Weights of a small GPT-style language model, trained from scratch on English Wikipedia.
Size: 14 layers, width 128, 4 heads of 32, MLP 448 tanh GELU, vocabulary 8192, 3.63M parameters.
Architecture: learned positions, biases, tied embeddings.
Training: a variant of SOAP for these matrices, 141M tokens.
Each number is 200 + 40 x the weight over its row's rms, rounded and kept within 0 to 999. Layers, rows and columns count from 0. The size before them is the row's rms in percent of the matrix's.

# down: layer 5 MLP down (transposed), 448x128, rms 0.167, rows 175-201, columns 0-127
# up: layer 5 MLP up, 448x128, rms 0.179, rows 176-202, columns 0-127
down175,101,222,163,158,252,246,274,251,248,265,155,165,172,193,231,156,259,127,211,181,233,174,214,194,238,183,208,228,202,133,175,157,156,200,147,267,223,137,204,91,172,213,206,213,187,232,211,245,192,199,263,171,185,229,170,270,200,217,191,208,233,216,228,193,207,210,201,285,141,177,182,291,230,207,192,204,203,261,249,244,196,200,175,159,168,213,226,160,214,187,160,259,189,144,181,186,267,231,183,184,225,257,225,197,209,201,139,83,119,273,233,176,195,216,195,148,148,227,232,203,186,170,205,227,154,220,229,203,310
up176,101,208,207,251,192,277,175,214,156,164,116,179,265,209,159,227,168,245,180,224,212,155,197,125,206,211,205,125,252,214,179,181,211,168,215,203,202,175,165,198,123,183,226,207,301,275,295,167,190,193,178,174,172,206,190,237,165,266,206,191,209,163,217,223,228,236,255,136,208,184,148,222,138,187,152,163,194,211,247,207,255,203,236,171,195,218,190,214,248,146,143,279,232,215,229,181,170,212,162,187,96,250,213,163,288,272,259,206,159,211,233,226,160,199,193,161,182,183,143,242,257,195,222,226,242,107,232,183,178
down176,092,72,278,196,302,153,159,241,116,200,221,184,156,207,168,160,257,161,207,262,186,231,206,241,242,219,164,175,171,225,267,181,212,220,201,191,223,262,165,177,207,189,254,133,178,204,176,190,165,249,150,265,236,205,214,174,268,193,185,248,188,225,225,191,224,227,139,196,232,160,232,160,220,180,205,190,125,195,223,64,185,206,213,171,294,219,238,134,169,217,176,145,202,211,234,204,216,253,170,184,206,189,170,138,190,188,202,216,242,249,211,232,202,184,187,274,183,180,271,159,201,181,227,236,179,221,138,229,222
up177,085,205,251,166,164,263,194,220,84,221,218,219,227,177,203,168,181,156,147,266,205,229,202,259,269,155,177,199,200,271,211,180,231,231,205,206,166,176,228,116,254,191,167,184,217,167,217,215,259,209,239,232,175,161,225,196,153,215,243,226,196,127,209,252,262,240,187,157,160,235,172,290,172,181,184,221,240,185,185,188,97,216,187,184,246,195,268,172,196,246,250,158,276,269,161,120,187,211,176,212,199,205,171,252,185,141,207,171,180,147,220,234,166,235,151,161,200,236,210,159,177,168,231,212,314,210,186,127,185
down177,095,172,216,192,199,132,169,191,266,193,218,261,213,235,210,216,248,178,279,221,178,220,282,169,187,222,241,144,227,210,203,151,188,205,183,228,242,185,136,159,210,259,172,203,172,162,175,192,185,211,178,215,288,253,144,160,256,151,230,205,184,231,230,155,94,121,206,214,244,171,237,232,113,166,211,196,183,189,257,193,117,189,265,219,176,189,239,188,207,193,226,203,226,155,232,217,218,222,209,243,199,255,223,89,165,183,238,251,227,162,231,180,65,191,275,182,238,197,215,186,180,252,233,178,227,185,172,247,240
up178,091,191,166,210,211,164,157,310,236,154,150,218,237,211,220,194,150,206,217,111,158,204,218,191,115,184,212,210,159,129,148,143,134,200,214,215,190,250,222,180,221,180,228,155,256,217,184,243,238,189,152,182,201,226,205,267,171,200,201,252,155,174,145,139,268,215,235,205,264,215,133,126,196,214,195,209,236,212,172,182,163,169,247,194,218,229,156,95,237,135,203,244,264,231,217,220,223,121,232,225,171,224,238,153,274,252,286,189,191,113,213,195,226,189,195,252,227,233,160,221,222,204,146,216,223,236,188,173,224
down178,093,208,152,210,225,213,128,196,188,170,197,148,210,219,178,249,260,178,229,240,160,168,230,172,211,214,204,133,202,194,263,180,258,220,151,227,159,173,224,251,185,232,145,223,208,184,215,157,192,231,228,187,264,154,215,177,198,162,158,242,268,209,319,254,228,291,160,245,147,233,190,202,205,219,186,276,249,188,215,186,162,260,192,201,173,156,175,216,111,186,175,181,163,209,212,226,141,191,168,140,118,200,252,228,218,272,209,167,242,276,170,297,264,206,201,101,195,245,193,180,218,176,266,207,246,191,182,174,216
up179,127,260,208,217,196,155,211,171,234,277,173,198,209,120,197,150,242,256,195,189,129,187,175,201,132,194,136,249,176,171,180,146,149,156,182,216,176,205,238,138,298,161,269,225,134,200,201,181,166,194,189,234,200,276,180,216,276,106,242,147,168,125,201,109,214,199,220,257,217,272,179,231,181,109,237,142,220,220,187,233,230,194,208,186,245,222,154,196,201,227,176,189,213,173,221,256,190,179,215,174,179,222,155,260,230,162,241,238,253,238,226,181,166,254,129,223,179,194,232,141,223,227,157,241,163,192,183,171,190
down179,093,252,246,136,176,227,238,202,182,119,198,252,180,194,236,162,272,231,230,200,223,181,244,130,223,212,160,187,177,147,222,263,211,195,155,228,240,198,153,262,223,295,172,180,243,176,162,208,189,203,275,234,238,184,231,192,151,206,188,224,201,240,219,182,228,179,146,248,160,146,251,227,183,298,197,248,167,222,203,275,136,206,197,242,198,199,240,180,216,201,193,206,149,234,196,263,167,168,209,197,211,172,187,108,181,229,221,234,217,180,284,212,224,116,198,243,233,287,175,291,278,138,204,157,178,204,213,251,227
up180,100,209,240,120,201,286,255,248,225,246,243,138,248,272,225,209,185,174,154,211,227,252,222,209,220,251,235,233,177,219,202,290,198,212,194,252,217,137,174,182,186,216,245,211,202,285,161,210,208,179,179,185,147,214,149,197,165,224,202,264,227,219,267,179,253,235,225,281,224,208,231,178,196,173,256,176,138,152,239,226,173,221,192,278,231,157,169,154,181,208,147,155,126,153,265,157,195,176,191,182,231,161,225,141,194,224,164,158,243,171,138,99,184,217,189,239,211,202,251,161,190,177,240,174,209,209,266,279,238
down180,096,259,211,220,179,134,218,140,220,202,220,226,151,187,144,239,177,188,159,186,249,149,185,147,155,190,136,181,227,249,172,191,155,212,175,225,159,204,186,218,239,247,156,174,175,112,154,156,182,268,195,229,192,217,219,138,202,182,186,238,205,166,189,206,198,183,159,247,176,162,258,239,189,126,216,166,249,215,151,211,212,167,227,132,202,205,180,247,252,172,216,251,168,240,141,182,90,177,217,245,175,255,185,268,282,163,233,199,126,292,239,225,190,149,166,221,187,249,189,245,168,158,227,219,101,136,166,247,199
up181,084,177,166,160,177,251,159,256,176,265,149,239,143,162,182,260,175,215,183,247,186,202,186,238,174,204,169,284,182,200,225,164,208,267,216,205,189,184,161,174,202,177,196,194,206,164,171,208,313,222,197,217,215,235,201,211,179,187,113,205,246,189,167,136,178,184,229,231,154,193,176,240,213,155,200,145,161,178,129,158,280,139,203,167,252,301,187,242,232,180,231,225,133,180,186,159,221,202,307,178,217,281,217,258,220,174,112,174,194,154,227,169,200,192,224,107,186,195,257,193,209,229,131,205,203,282,200,220,208
down181,088,156,234,239,196,162,226,177,222,222,141,153,227,245,212,198,275,127,227,222,181,113,208,181,224,183,232,173,158,197,216,194,163,210,150,169,242,117,133,154,234,217,196,211,214,186,229,157,208,193,180,216,181,229,213,240,226,174,231,223,246,217,170,222,178,159,223,184,277,225,321,172,257,134,266,163,135,161,209,180,134,137,224,178,156,283,124,246,214,154,179,146,265,160,222,204,166,200,164,210,197,202,123,252,250,184,195,267,251,202,224,221,199,183,184,176,225,224,181,144,259,258,142,196,246,176,254,182,231
up182,103,166,241,182,143,141,225,167,126,157,239,246,210,212,182,231,174,230,177,253,199,219,219,150,180,301,265,220,162,249,225,231,152,264,252,178,238,180,124,162,191,160,191,207,229,144,240,186,188,183,202,124,261,200,238,202,206,305,184,135,148,194,124,173,215,210,178,217,188,289,199,216,169,202,187,102,169,188,251,166,153,185,232,299,178,224,216,174,230,242,204,235,205,202,207,230,198,162,290,205,245,233,216,231,210,210,183,188,230,223,207,154,252,248,165,197,79,226,203,187,181,217,191,211,232,169,185,210,166
down182,080,169,189,248,262,134,207,157,224,144,133,260,233,232,171,263,275,217,244,222,145,195,182,186,261,177,190,169,144,213,171,197,178,169,227,179,256,202,209,200,233,155,198,199,215,213,255,189,241,201,225,169,169,218,220,223,203,202,273,166,141,242,214,227,207,160,216,173,114,220,221,109,127,180,183,191,188,123,272,185,136,91,194,161,130,219,228,211,233,279,267,205,251,194,166,218,178,192,247,160,154,122,194,239,210,197,180,180,210,254,191,151,190,153,193,209,236,294,197,142,155,157,173,185,225,173,184,205,174
up183,086,256,209,184,203,224,202,196,190,204,226,207,307,220,243,256,191,226,174,263,231,131,209,197,193,214,173,109,223,211,212,223,180,157,172,261,222,106,203,181,188,206,259,244,247,145,176,154,207,200,219,256,195,220,130,123,166,218,215,173,225,205,219,219,193,248,141,209,233,254,243,281,108,211,205,257,177,195,159,173,153,234,206,177,200,226,266,220,220,161,185,150,195,129,209,195,231,223,199,209,265,186,153,126,269,164,166,184,158,216,220,225,268,211,142,180,269,256,150,117,158,195,248,230,186,167,192,264,206
down183,087,168,208,236,228,144,201,200,206,189,185,186,138,210,221,230,302,262,245,174,127,228,198,187,230,167,229,249,160,204,244,231,242,203,199,185,232,286,217,170,178,200,201,239,178,254,217,238,171,194,182,202,253,153,265,186,253,94,216,221,230,239,200,247,164,215,236,159,173,177,190,150,260,148,198,261,183,193,205,157,171,140,165,264,219,202,169,208,196,231,206,195,202,211,136,264,190,170,227,174,178,192,174,262,139,168,245,215,289,186,210,150,150,220,258,169,157,193,208,336,256,282,150,226,255,200,209,227,204
up184,083,168,259,208,188,197,227,215,167,161,208,120,205,195,180,195,158,212,252,176,187,215,219,163,159,245,247,141,177,218,187,164,191,192,180,217,247,205,186,150,222,212,180,237,150,291,79,241,196,190,232,196,227,226,153,145,227,244,195,196,265,131,205,250,195,237,156,198,178,222,234,131,221,198,214,175,169,282,165,210,114,165,146,158,179,173,212,205,162,228,193,128,207,241,250,186,281,160,241,170,220,219,199,206,208,244,187,214,181,216,152,247,264,314,173,160,152,219,160,224,174,134,196,101,262,207,221,253,178
down184,083,210,171,179,181,173,219,197,248,188,153,286,224,308,207,161,207,177,184,210,102,268,227,134,203,168,257,259,234,182,200,279,218,240,144,227,173,183,187,181,229,176,250,164,205,224,279,151,180,224,234,182,181,151,202,203,232,126,166,167,107,201,228,133,157,154,184,186,166,225,218,163,166,262,241,224,208,153,204,217,196,166,268,275,201,134,164,159,242,186,240,231,233,179,208,210,180,184,132,230,181,209,211,199,245,255,217,172,205,245,193,205,171,178,221,189,202,224,277,170,260,209,168,296,160,116,201,178,221
up185,088,192,203,191,185,196,245,198,147,214,187,186,186,234,217,164,235,273,173,186,152,199,199,191,261,171,174,131,184,241,243,255,223,158,233,215,266,294,219,186,276,227,177,283,190,274,223,187,193,213,245,117,187,253,227,174,157,186,223,124,247,250,222,180,161,265,232,228,208,247,220,233,137,77,223,173,185,226,170,142,131,280,204,213,179,208,236,172,232,136,244,159,217,236,178,179,205,234,176,160,140,222,236,208,216,222,191,214,270,170,156,167,132,262,156,166,202,161,175,237,173,207,209,146,149,178,239,185,213
down185,096,234,178,187,174,198,144,219,265,246,149,161,218,177,156,126,165,159,248,216,208,179,212,268,189,163,207,254,197,156,235,184,129,250,172,216,229,184,207,197,258,131,210,209,175,169,162,148,199,188,188,177,163,253,201,174,156,185,203,154,134,214,159,263,217,145,98,237,182,259,121,156,250,284,290,162,247,182,172,236,216,202,243,257,199,212,179,187,241,202,177,247,201,115,210,153,206,158,132,203,230,212,138,227,205,194,188,180,195,149,170,211,229,182,204,226,208,226,202,234,230,203,161,255,211,319,192,196,282
up186,106,207,264,248,280,168,194,190,136,169,198,208,224,166,164,227,217,245,144,262,183,168,215,187,181,173,194,202,141,186,181,170,189,205,129,206,261,156,259,218,179,259,155,146,119,227,163,224,274,221,219,220,148,173,178,220,192,190,153,228,136,172,168,249,249,239,154,170,216,156,148,187,240,178,215,147,217,203,158,223,159,213,182,212,136,143,204,115,238,205,145,208,210,150,184,331,259,182,192,161,271,194,197,221,154,116,222,214,184,239,264,243,215,189,186,113,204,208,167,162,243,185,256,243,221,214,228,196,227
down186,104,212,157,184,143,208,149,168,287,240,172,202,212,236,228,248,181,185,235,149,280,228,132,243,140,168,178,239,177,185,193,209,263,158,185,254,180,202,215,141,178,207,172,259,198,279,193,213,246,165,125,180,222,224,218,168,145,123,182,197,185,222,192,191,167,237,269,248,209,271,188,172,139,178,129,193,186,122,227,142,214,211,109,170,220,265,192,178,236,246,174,216,184,183,296,220,175,227,152,164,166,181,234,201,150,219,285,181,128,172,247,169,196,158,189,179,196,192,155,127,228,223,191,229,146,182,197,170,239
up187,093,162,190,174,233,216,190,219,182,240,252,180,266,149,164,223,135,208,169,241,183,131,202,281,277,222,121,211,159,237,214,177,162,190,113,186,175,157,218,129,239,234,180,123,205,183,265,166,207,232,194,198,187,225,186,211,225,242,126,222,277,202,160,247,150,191,228,260,195,180,119,231,167,250,132,134,202,187,169,160,168,149,183,240,186,232,252,159,182,199,230,183,194,211,194,233,208,137,203,204,188,198,222,159,272,140,176,270,198,193,201,236,251,199,202,166,167,140,181,174,197,87,233,232,210,221,288,177,228
down187,100,147,218,165,233,118,193,209,277,171,245,187,294,257,211,178,152,215,154,227,236,155,237,233,219,203,184,248,146,167,176,227,181,203,201,170,254,254,181,200,183,137,197,152,273,191,264,244,213,190,222,165,278,201,162,264,223,119,219,267,179,175,219,191,222,160,159,174,221,191,223,207,168,196,161,163,186,232,237,146,267,213,161,214,211,290,236,134,189,216,234,207,132,214,247,189,127,165,154,182,151,189,281,213,148,226,241,217,244,232,181,263,289,157,218,201,195,260,186,206,260,190,185,215,196,184,196,141,158
up188,107,251,189,168,153,219,238,267,125,206,240,195,208,176,190,233,197,228,213,223,248,191,206,197,223,222,180,229,195,190,156,232,253,275,202,223,230,211,209,208,151,211,160,182,162,284,218,234,210,225,253,237,125,244,126,178,265,147,259,135,149,149,212,144,184,183,224,206,142,262,130,247,213,154,228,174,203,218,159,100,246,184,192,187,194,235,229,151,232,242,225,134,200,218,132,160,197,171,163,301,122,200,160,167,198,161,171,227,193,206,119,253,187,209,204,234,166,239,193,228,155,236,266,173,257,139,181,167,194
down188,093,166,242,205,199,210,175,225,205,186,161,208,234,164,181,201,168,104,234,250,101,219,236,227,174,238,198,187,167,155,197,170,172,205,273,153,161,177,216,288,233,173,233,135,200,253,205,233,233,248,174,230,113,131,213,168,246,218,158,167,224,172,171,175,235,229,268,192,254,175,171,221,214,188,257,153,239,174,123,183,264,228,147,121,177,268,202,154,192,198,253,218,140,200,187,164,123,214,259,216,219,215,200,199,241,197,184,159,231,175,176,150,240,201,144,262,175,171,180,225,234,118,115,251,215,190,156,235,168
up189,099,225,223,214,270,172,254,161,224,166,171,169,164,204,184,194,225,208,226,181,215,147,177,168,297,191,194,201,220,186,139,185,216,221,219,198,223,163,297,193,207,203,136,170,293,209,217,157,221,152,278,218,136,179,249,194,193,226,169,233,197,208,227,217,222,238,235,231,211,287,238,181,195,201,213,178,201,218,196,196,192,239,154,297,264,195,181,133,293,245,220,141,267,196,192,261,169,158,220,289,156,237,198,112,261,232,184,181,248,258,219,169,221,191,173,136,195,186,213,289,167,163,190,190,199,201,251,200,119
down189,096,142,193,156,195,204,185,197,258,246,307,270,113,222,199,199,173,188,252,205,258,180,240,158,218,135,195,198,176,182,189,165,256,224,125,232,184,270,206,178,140,218,195,164,239,184,278,215,175,178,196,182,240,147,229,176,171,232,156,219,198,183,160,82,213,207,168,173,249,130,192,188,206,147,222,203,223,226,236,151,220,178,244,196,225,136,209,186,219,197,177,202,148,241,194,209,236,310,161,228,250,178,189,222,267,231,176,166,194,222,234,199,163,250,281,135,226,234,263,122,214,241,229,237,214,265,178,204,223
up190,085,201,260,196,185,248,214,206,204,238,231,207,222,203,220,225,208,186,147,209,161,281,149,156,206,184,161,263,178,194,233,258,190,244,185,191,239,215,222,227,195,175,184,213,190,158,165,188,271,269,207,266,270,153,218,198,210,239,142,167,198,140,195,184,251,201,174,193,169,189,184,83,173,255,165,146,138,235,204,182,194,149,154,187,158,221,205,262,186,287,226,203,211,182,180,187,186,169,264,288,197,186,284,176,213,238,267,154,163,200,252,168,235,168,267,170,151,174,222,155,225,296,279,159,215,186,285,162,179
down190,097,207,193,214,141,168,224,218,210,143,173,206,221,191,210,261,230,236,165,219,211,93,262,214,226,148,144,223,248,265,137,127,260,270,132,226,153,252,189,160,188,145,193,229,219,182,260,171,223,228,210,202,236,125,234,210,231,203,229,282,178,184,211,120,181,180,187,192,233,230,164,217,144,175,157,243,218,200,259,196,270,161,280,235,222,265,227,175,217,184,251,231,228,176,187,184,194,189,194,176,124,177,136,239,183,188,232,204,227,180,229,201,194,152,199,194,211,151,190,270,216,267,215,201,194,82,189,136,151
up191,094,249,197,135,234,155,204,238,245,172,159,187,193,167,194,211,166,222,117,173,161,228,180,133,79,219,221,270,140,173,239,186,232,220,269,262,184,258,154,167,199,232,152,174,245,208,183,251,201,184,161,191,247,253,219,241,157,256,185,243,130,129,190,203,199,254,226,193,213,267,248,178,210,210,182,222,166,210,201,178,198,200,189,196,266,175,204,216,128,142,166,269,152,165,201,253,221,161,166,177,148,138,227,252,204,176,229,249,236,197,280,211,265,222,197,191,248,125,137,221,155,213,211,255,230,152,204,242,194
down191,087,125,220,251,180,177,257,190,224,170,156,168,249,127,133,222,229,211,267,244,102,237,203,227,296,169,232,168,208,162,228,170,257,235,83,215,190,181,241,206,194,224,178,200,148,200,180,218,192,178,231,178,171,216,190,105,157,197,216,153,159,212,173,200,185,132,111,221,192,173,189,104,261,231,253,201,206,250,238,186,182,144,217,192,247,241,228,183,248,156,166,137,127,190,181,166,159,237,208,256,185,219,225,233,231,185,153,224,223,181,175,187,233,193,179,166,267,232,285,201,182,248,198,207,196,208,147,215,177
up192,110,154,217,171,167,167,223,229,232,221,243,135,227,181,158,170,197,182,177,186,225,224,186,237,174,211,227,238,222,223,212,203,167,215,233,231,147,248,151,272,190,184,199,191,209,216,215,170,176,210,167,155,187,210,218,251,177,232,193,128,251,228,211,179,187,164,209,186,262,168,173,174,227,244,186,190,118,163,196,129,182,140,175,216,146,199,131,294,181,249,154,169,159,197,333,244,257,182,311,245,229,217,188,205,215,171,210,220,321,211,216,165,213,173,211,209,257,159,169,292,211,218,156,174,232,256,97,201,219
down192,078,170,169,168,220,257,231,180,216,213,131,181,213,192,201,225,222,221,95,266,214,200,150,191,210,141,118,150,185,206,236,281,216,137,212,187,243,238,297,225,197,182,240,203,295,224,176,227,232,182,228,197,160,276,256,160,186,223,268,235,181,117,188,195,246,217,233,138,219,210,173,169,271,193,199,220,183,246,198,181,244,107,193,164,165,127,230,192,192,226,190,115,220,201,159,167,246,222,190,222,182,181,191,281,177,237,232,151,219,196,197,175,195,201,276,245,158,237,174,180,254,205,214,209,204,191,248,109,213
up193,095,181,160,139,146,274,253,254,204,198,144,196,212,222,178,321,133,202,214,132,216,221,181,162,183,175,195,197,147,179,217,193,156,164,247,137,204,228,242,136,200,233,247,195,243,189,199,190,256,237,246,252,171,224,179,211,215,167,228,124,133,136,224,182,221,185,222,188,218,205,191,242,219,226,276,225,118,221,208,242,255,183,218,201,103,205,235,200,273,126,173,167,171,147,167,175,247,241,250,186,270,193,189,229,261,142,247,228,153,221,125,214,201,178,186,265,187,189,196,174,149,186,125,201,185,174,210,181,228
down193,095,241,202,170,291,253,226,173,229,206,149,182,164,192,230,255,229,189,272,224,254,239,208,175,193,200,171,210,224,204,249,260,144,229,237,194,166,225,203,249,234,147,202,200,204,245,239,176,212,142,175,247,213,179,125,221,181,252,178,233,312,147,205,199,210,232,188,225,171,175,184,213,188,191,260,191,127,154,212,185,239,249,286,288,190,212,289,193,228,202,187,194,196,197,206,175,220,193,170,222,273,184,250,137,199,161,267,256,182,205,130,166,148,102,161,147,172,198,205,179,103,221,216,206,210,283,186,223,175
up194,103,214,263,209,145,183,255,192,232,200,118,255,203,231,203,220,210,242,212,152,265,166,159,196,151,185,205,280,228,193,142,217,211,206,168,208,225,179,235,157,185,137,265,207,214,188,202,186,165,110,197,236,201,251,155,196,190,220,206,207,162,150,171,91,188,259,249,234,264,277,234,113,205,231,201,200,170,241,146,217,227,207,238,148,177,220,211,254,187,235,217,196,119,89,208,181,195,196,233,179,173,180,195,174,138,204,241,158,147,246,187,177,209,253,179,265,203,118,209,187,244,87,189,199,165,214,192,210,202
down194,093,126,179,165,180,186,185,161,135,119,223,198,227,178,201,215,207,215,234,229,189,277,180,203,262,108,210,188,160,263,203,230,222,172,257,237,186,221,214,230,192,281,146,155,236,218,212,177,171,255,238,227,206,239,269,220,247,145,223,217,136,246,185,250,187,122,159,201,190,148,233,253,172,165,199,178,203,218,210,128,142,185,255,211,228,223,171,185,186,165,283,124,252,262,241,246,197,171,105,204,220,150,257,265,205,215,157,171,200,171,230,243,210,224,235,174,198,257,123,192,199,281,221,163,210,235,213,199,213
up195,092,226,223,161,207,239,216,225,189,271,201,236,158,174,152,199,211,171,188,242,237,263,145,199,225,147,239,129,119,220,163,201,215,178,135,187,290,252,233,182,249,109,223,216,265,171,238,192,188,139,206,160,192,292,258,217,233,289,254,200,217,279,204,273,149,212,180,160,225,194,163,245,162,182,181,112,162,190,202,103,229,271,214,243,230,210,183,186,207,132,164,250,217,207,234,229,175,168,197,256,178,194,205,154,174,227,230,172,195,214,202,215,155,185,202,251,217,196,172,199,278,209,161,136,177,180,199,239,172
down195,094,194,149,248,190,189,155,229,108,187,147,210,225,248,229,152,233,263,208,165,193,143,212,159,138,290,172,209,282,175,211,227,173,193,251,230,155,172,168,220,193,164,221,219,200,219,129,239,171,244,239,212,241,177,131,180,182,210,200,205,234,161,231,104,240,214,118,197,176,258,231,128,227,173,174,255,235,197,174,232,125,212,185,171,179,173,247,184,211,219,259,140,168,218,129,186,205,183,211,146,196,211,188,296,270,210,289,218,259,225,196,202,195,253,169,261,224,261,165,182,234,209,120,224,209,229,192,187,191
up196,089,215,154,213,279,200,193,199,191,219,144,240,178,210,193,197,158,188,192,200,256,177,215,184,135,252,194,207,140,184,210,170,222,192,237,199,184,217,178,273,209,159,194,237,177,159,239,179,231,140,277,271,181,253,227,189,204,181,132,177,201,191,214,141,223,226,148,229,192,230,281,253,186,218,250,211,215,242,145,190,169,262,251,165,198,195,187,158,215,120,187,245,185,215,162,197,288,171,180,202,179,255,154,185,249,131,239,237,259,264,94,192,243,233,230,161,202,182,217,162,292,121,225,201,128,135,223,120,197
down196,092,178,197,154,253,211,246,201,169,191,230,222,235,187,158,150,183,116,159,173,161,251,263,142,263,203,235,190,168,226,195,195,193,270,181,168,198,219,236,194,184,155,183,213,181,268,101,187,203,214,177,203,172,186,171,232,142,235,200,225,267,201,228,218,159,153,223,118,164,295,137,250,253,243,183,199,251,180,191,187,246,220,225,168,197,197,238,160,203,237,228,168,223,150,175,209,249,190,187,171,204,221,150,157,225,225,235,258,271,261,231,185,273,246,87,263,247,262,170,200,257,206,232,178,233,181,253,169,131
up197,094,149,209,118,223,132,239,220,250,237,224,196,232,138,247,148,245,271,190,201,172,169,208,190,205,136,220,104,153,196,187,280,199,174,112,166,244,162,205,266,177,191,170,162,153,157,255,135,207,287,161,218,126,153,245,153,161,214,200,190,224,197,210,242,221,265,144,133,179,194,144,253,145,232,173,190,150,142,178,142,206,219,162,217,129,170,222,126,226,241,168,245,194,167,236,155,228,172,203,235,200,210,171,132,157,220,224,192,163,269,200,183,180,211,190,197,207,163,234,215,170,201,189,227,139,203,211,227,183
down197,084,247,212,181,201,169,224,291,255,321,203,189,159,189,218,184,199,135,258,245,159,234,179,178,193,206,198,231,196,228,310,181,213,181,226,189,215,148,204,239,246,153,222,286,219,241,232,235,152,239,146,172,204,115,171,285,239,187,182,160,226,181,163,213,168,230,153,218,211,192,189,171,181,241,225,158,241,224,192,140,222,153,156,188,263,233,258,192,314,212,192,162,248,211,205,185,176,277,213,169,200,222,203,255,165,183,207,249,166,133,132,157,244,204,147,170,159,187,196,199,250,218,122,182,165,191,215,230,202
up198,097,221,175,178,258,143,230,174,177,232,193,260,248,185,240,231,203,164,230,162,218,183,145,149,232,221,165,240,214,166,201,234,259,289,176,199,262,238,183,182,206,173,225,270,180,161,219,206,161,162,226,164,213,159,118,263,254,260,211,233,194,216,212,121,213,199,255,231,280,166,229,133,233,173,211,86,186,240,233,190,176,184,279,193,245,238,215,173,188,207,143,158,229,176,143,222,168,246,233,203,206,143,270,205,258,131,167,241,165,169,241,173,239,197,168,157,150,202,228,193,161,217,185,234,171,247,207,110,255
down198,105,235,172,243,215,247,132,214,233,203,225,193,230,218,171,160,144,204,237,176,207,173,190,123,185,228,122,204,221,219,162,222,170,268,204,149,174,267,207,252,206,187,177,165,216,160,184,247,137,196,234,207,169,205,210,204,266,185,187,119,193,141,169,219,247,184,277,225,190,234,149,216,210,218,163,232,172,147,209,202,303,160,171,159,226,195,221,197,244,170,213,142,235,207,167,165,195,121,178,202,182,302,188,213,198,100,262,252,259,159,213,159,202,240,197,143,126,223,187,271,218,299,168,193,164,187,196,180,276
up199,101,193,173,137,244,81,241,176,260,194,222,173,241,192,205,239,248,168,191,237,253,178,186,257,222,188,133,133,216,160,211,189,228,193,186,207,238,163,246,174,243,186,202,185,163,176,271,179,236,226,203,139,272,170,210,309,275,206,192,187,174,149,265,216,237,213,157,210,246,124,236,223,245,207,254,147,192,223,163,147,239,197,210,128,234,186,192,225,230,168,206,196,163,278,149,150,196,207,131,229,158,205,250,128,311,195,159,207,209,220,232,194,209,172,259,123,203,154,220,212,219,164,181,185,173,212,219,186,193
down199,104,220,149,220,133,192,183,216,262,215,163,223,201,180,111,197,150,238,219,280,195,259,152,210,217,185,203,113,180,97,231,210,177,135,192,175,203,182,143,192,248,225,213,224,188,168,263,264,247,158,165,115,184,191,244,226,209,243,164,158,220,189,201,239,250,158,269,179,133,198,137,219,226,168,184,147,222,204,248,235,248,168,168,242,200,254,207,203,242,284,202,205,158,160,163,231,191,226,135,182,143,206,187,256,258,128,211,224,259,208,187,98,204,181,155,200,231,160,206,256,224,196,196,160,160,193,221,234,238
up200,097,182,174,203,165,174,219,161,116,316,174,208,265,217,220,210,230,237,189,240,161,286,199,187,209,213,248,181,187,208,191,259,234,169,217,112,200,258,182,204,178,195,226,258,150,163,152,216,187,325,167,194,197,174,234,204,200,184,204,232,157,108,245,180,117,221,270,165,160,253,157,186,198,188,181,199,224,257,189,161,154,162,250,179,207,166,239,228,243,187,197,177,250,141,173,226,219,207,119,206,205,163,244,146,250,120,126,167,244,166,214,214,192,161,225,223,244,264,240,176,176,222,242,203,153,228,200,169,181
down200,107,227,237,279,222,211,168,202,189,205,191,181,160,73,208,246,212,179,206,222,198,183,197,189,222,259,170,226,233,213,173,176,191,188,148,236,209,121,172,252,223,222,204,137,227,208,244,254,125,192,232,282,201,242,272,198,245,271,174,199,204,231,172,210,257,278,183,185,234,251,174,189,287,210,115,212,238,281,192,182,214,139,189,210,195,149,214,203,248,111,241,152,186,180,244,192,194,224,199,171,229,158,174,220,259,286,155,225,198,197,189,193,144,206,182,230,196,119,228,256,258,177,178,142,252,235,218,213,149
up201,098,130,158,181,169,182,190,192,200,171,154,255,221,214,330,225,165,265,227,151,201,153,140,140,174,234,141,158,206,225,263,178,208,152,154,235,202,132,219,194,201,176,191,239,193,166,249,190,218,147,228,213,151,186,227,194,238,166,196,189,274,112,254,177,286,237,153,143,168,234,199,214,188,210,239,151,213,216,151,150,174,161,233,262,158,230,266,129,221,180,168,218,152,178,243,114,161,205,201,206,173,222,264,185,197,247,253,195,223,179,168,175,174,204,191,234,265,219,178,221,164,210,229,197,299,211,170,256,224
down201,089,210,205,237,234,170,255,224,259,225,267,165,236,186,173,215,284,203,251,211,259,167,207,117,196,260,301,218,184,158,259,171,212,173,197,163,209,201,226,204,152,229,262,259,225,205,226,248,160,234,195,130,192,268,167,194,239,165,200,219,191,181,227,236,175,151,172,229,193,222,73,225,205,192,176,210,212,209,272,154,197,250,182,198,127,205,224,247,240,213,203,145,149,257,159,243,171,163,262,203,211,261,174,280,190,269,199,222,200,294,225,147,167,195,144,192,199,236,171,140,221,221,245,195,212,231,177,157,221
up202,097,173,232,158,208,178,157,187,183,178,201,238,177,282,149,258,205,204,209,172,226,181,187,93,191,180,183,163,193,174,152,210,174,225,206,246,182,252,160,276,257,91,182,166,173,210,181,218,119,243,192,224,229,184,185,239,224,174,201,268,160,235,222,232,223,221,140,165,159,217,202,213,214,192,153,227,283,218,231,192,137,214,294,246,234,245,148,210,188,156,177,272,195,221,231,195,243,176,253,180,194,221,223,198,284,259,99,267,231,194,222,221,214,215,242,148,248,137,188,177,185,208,214,191,197,196,285,163,125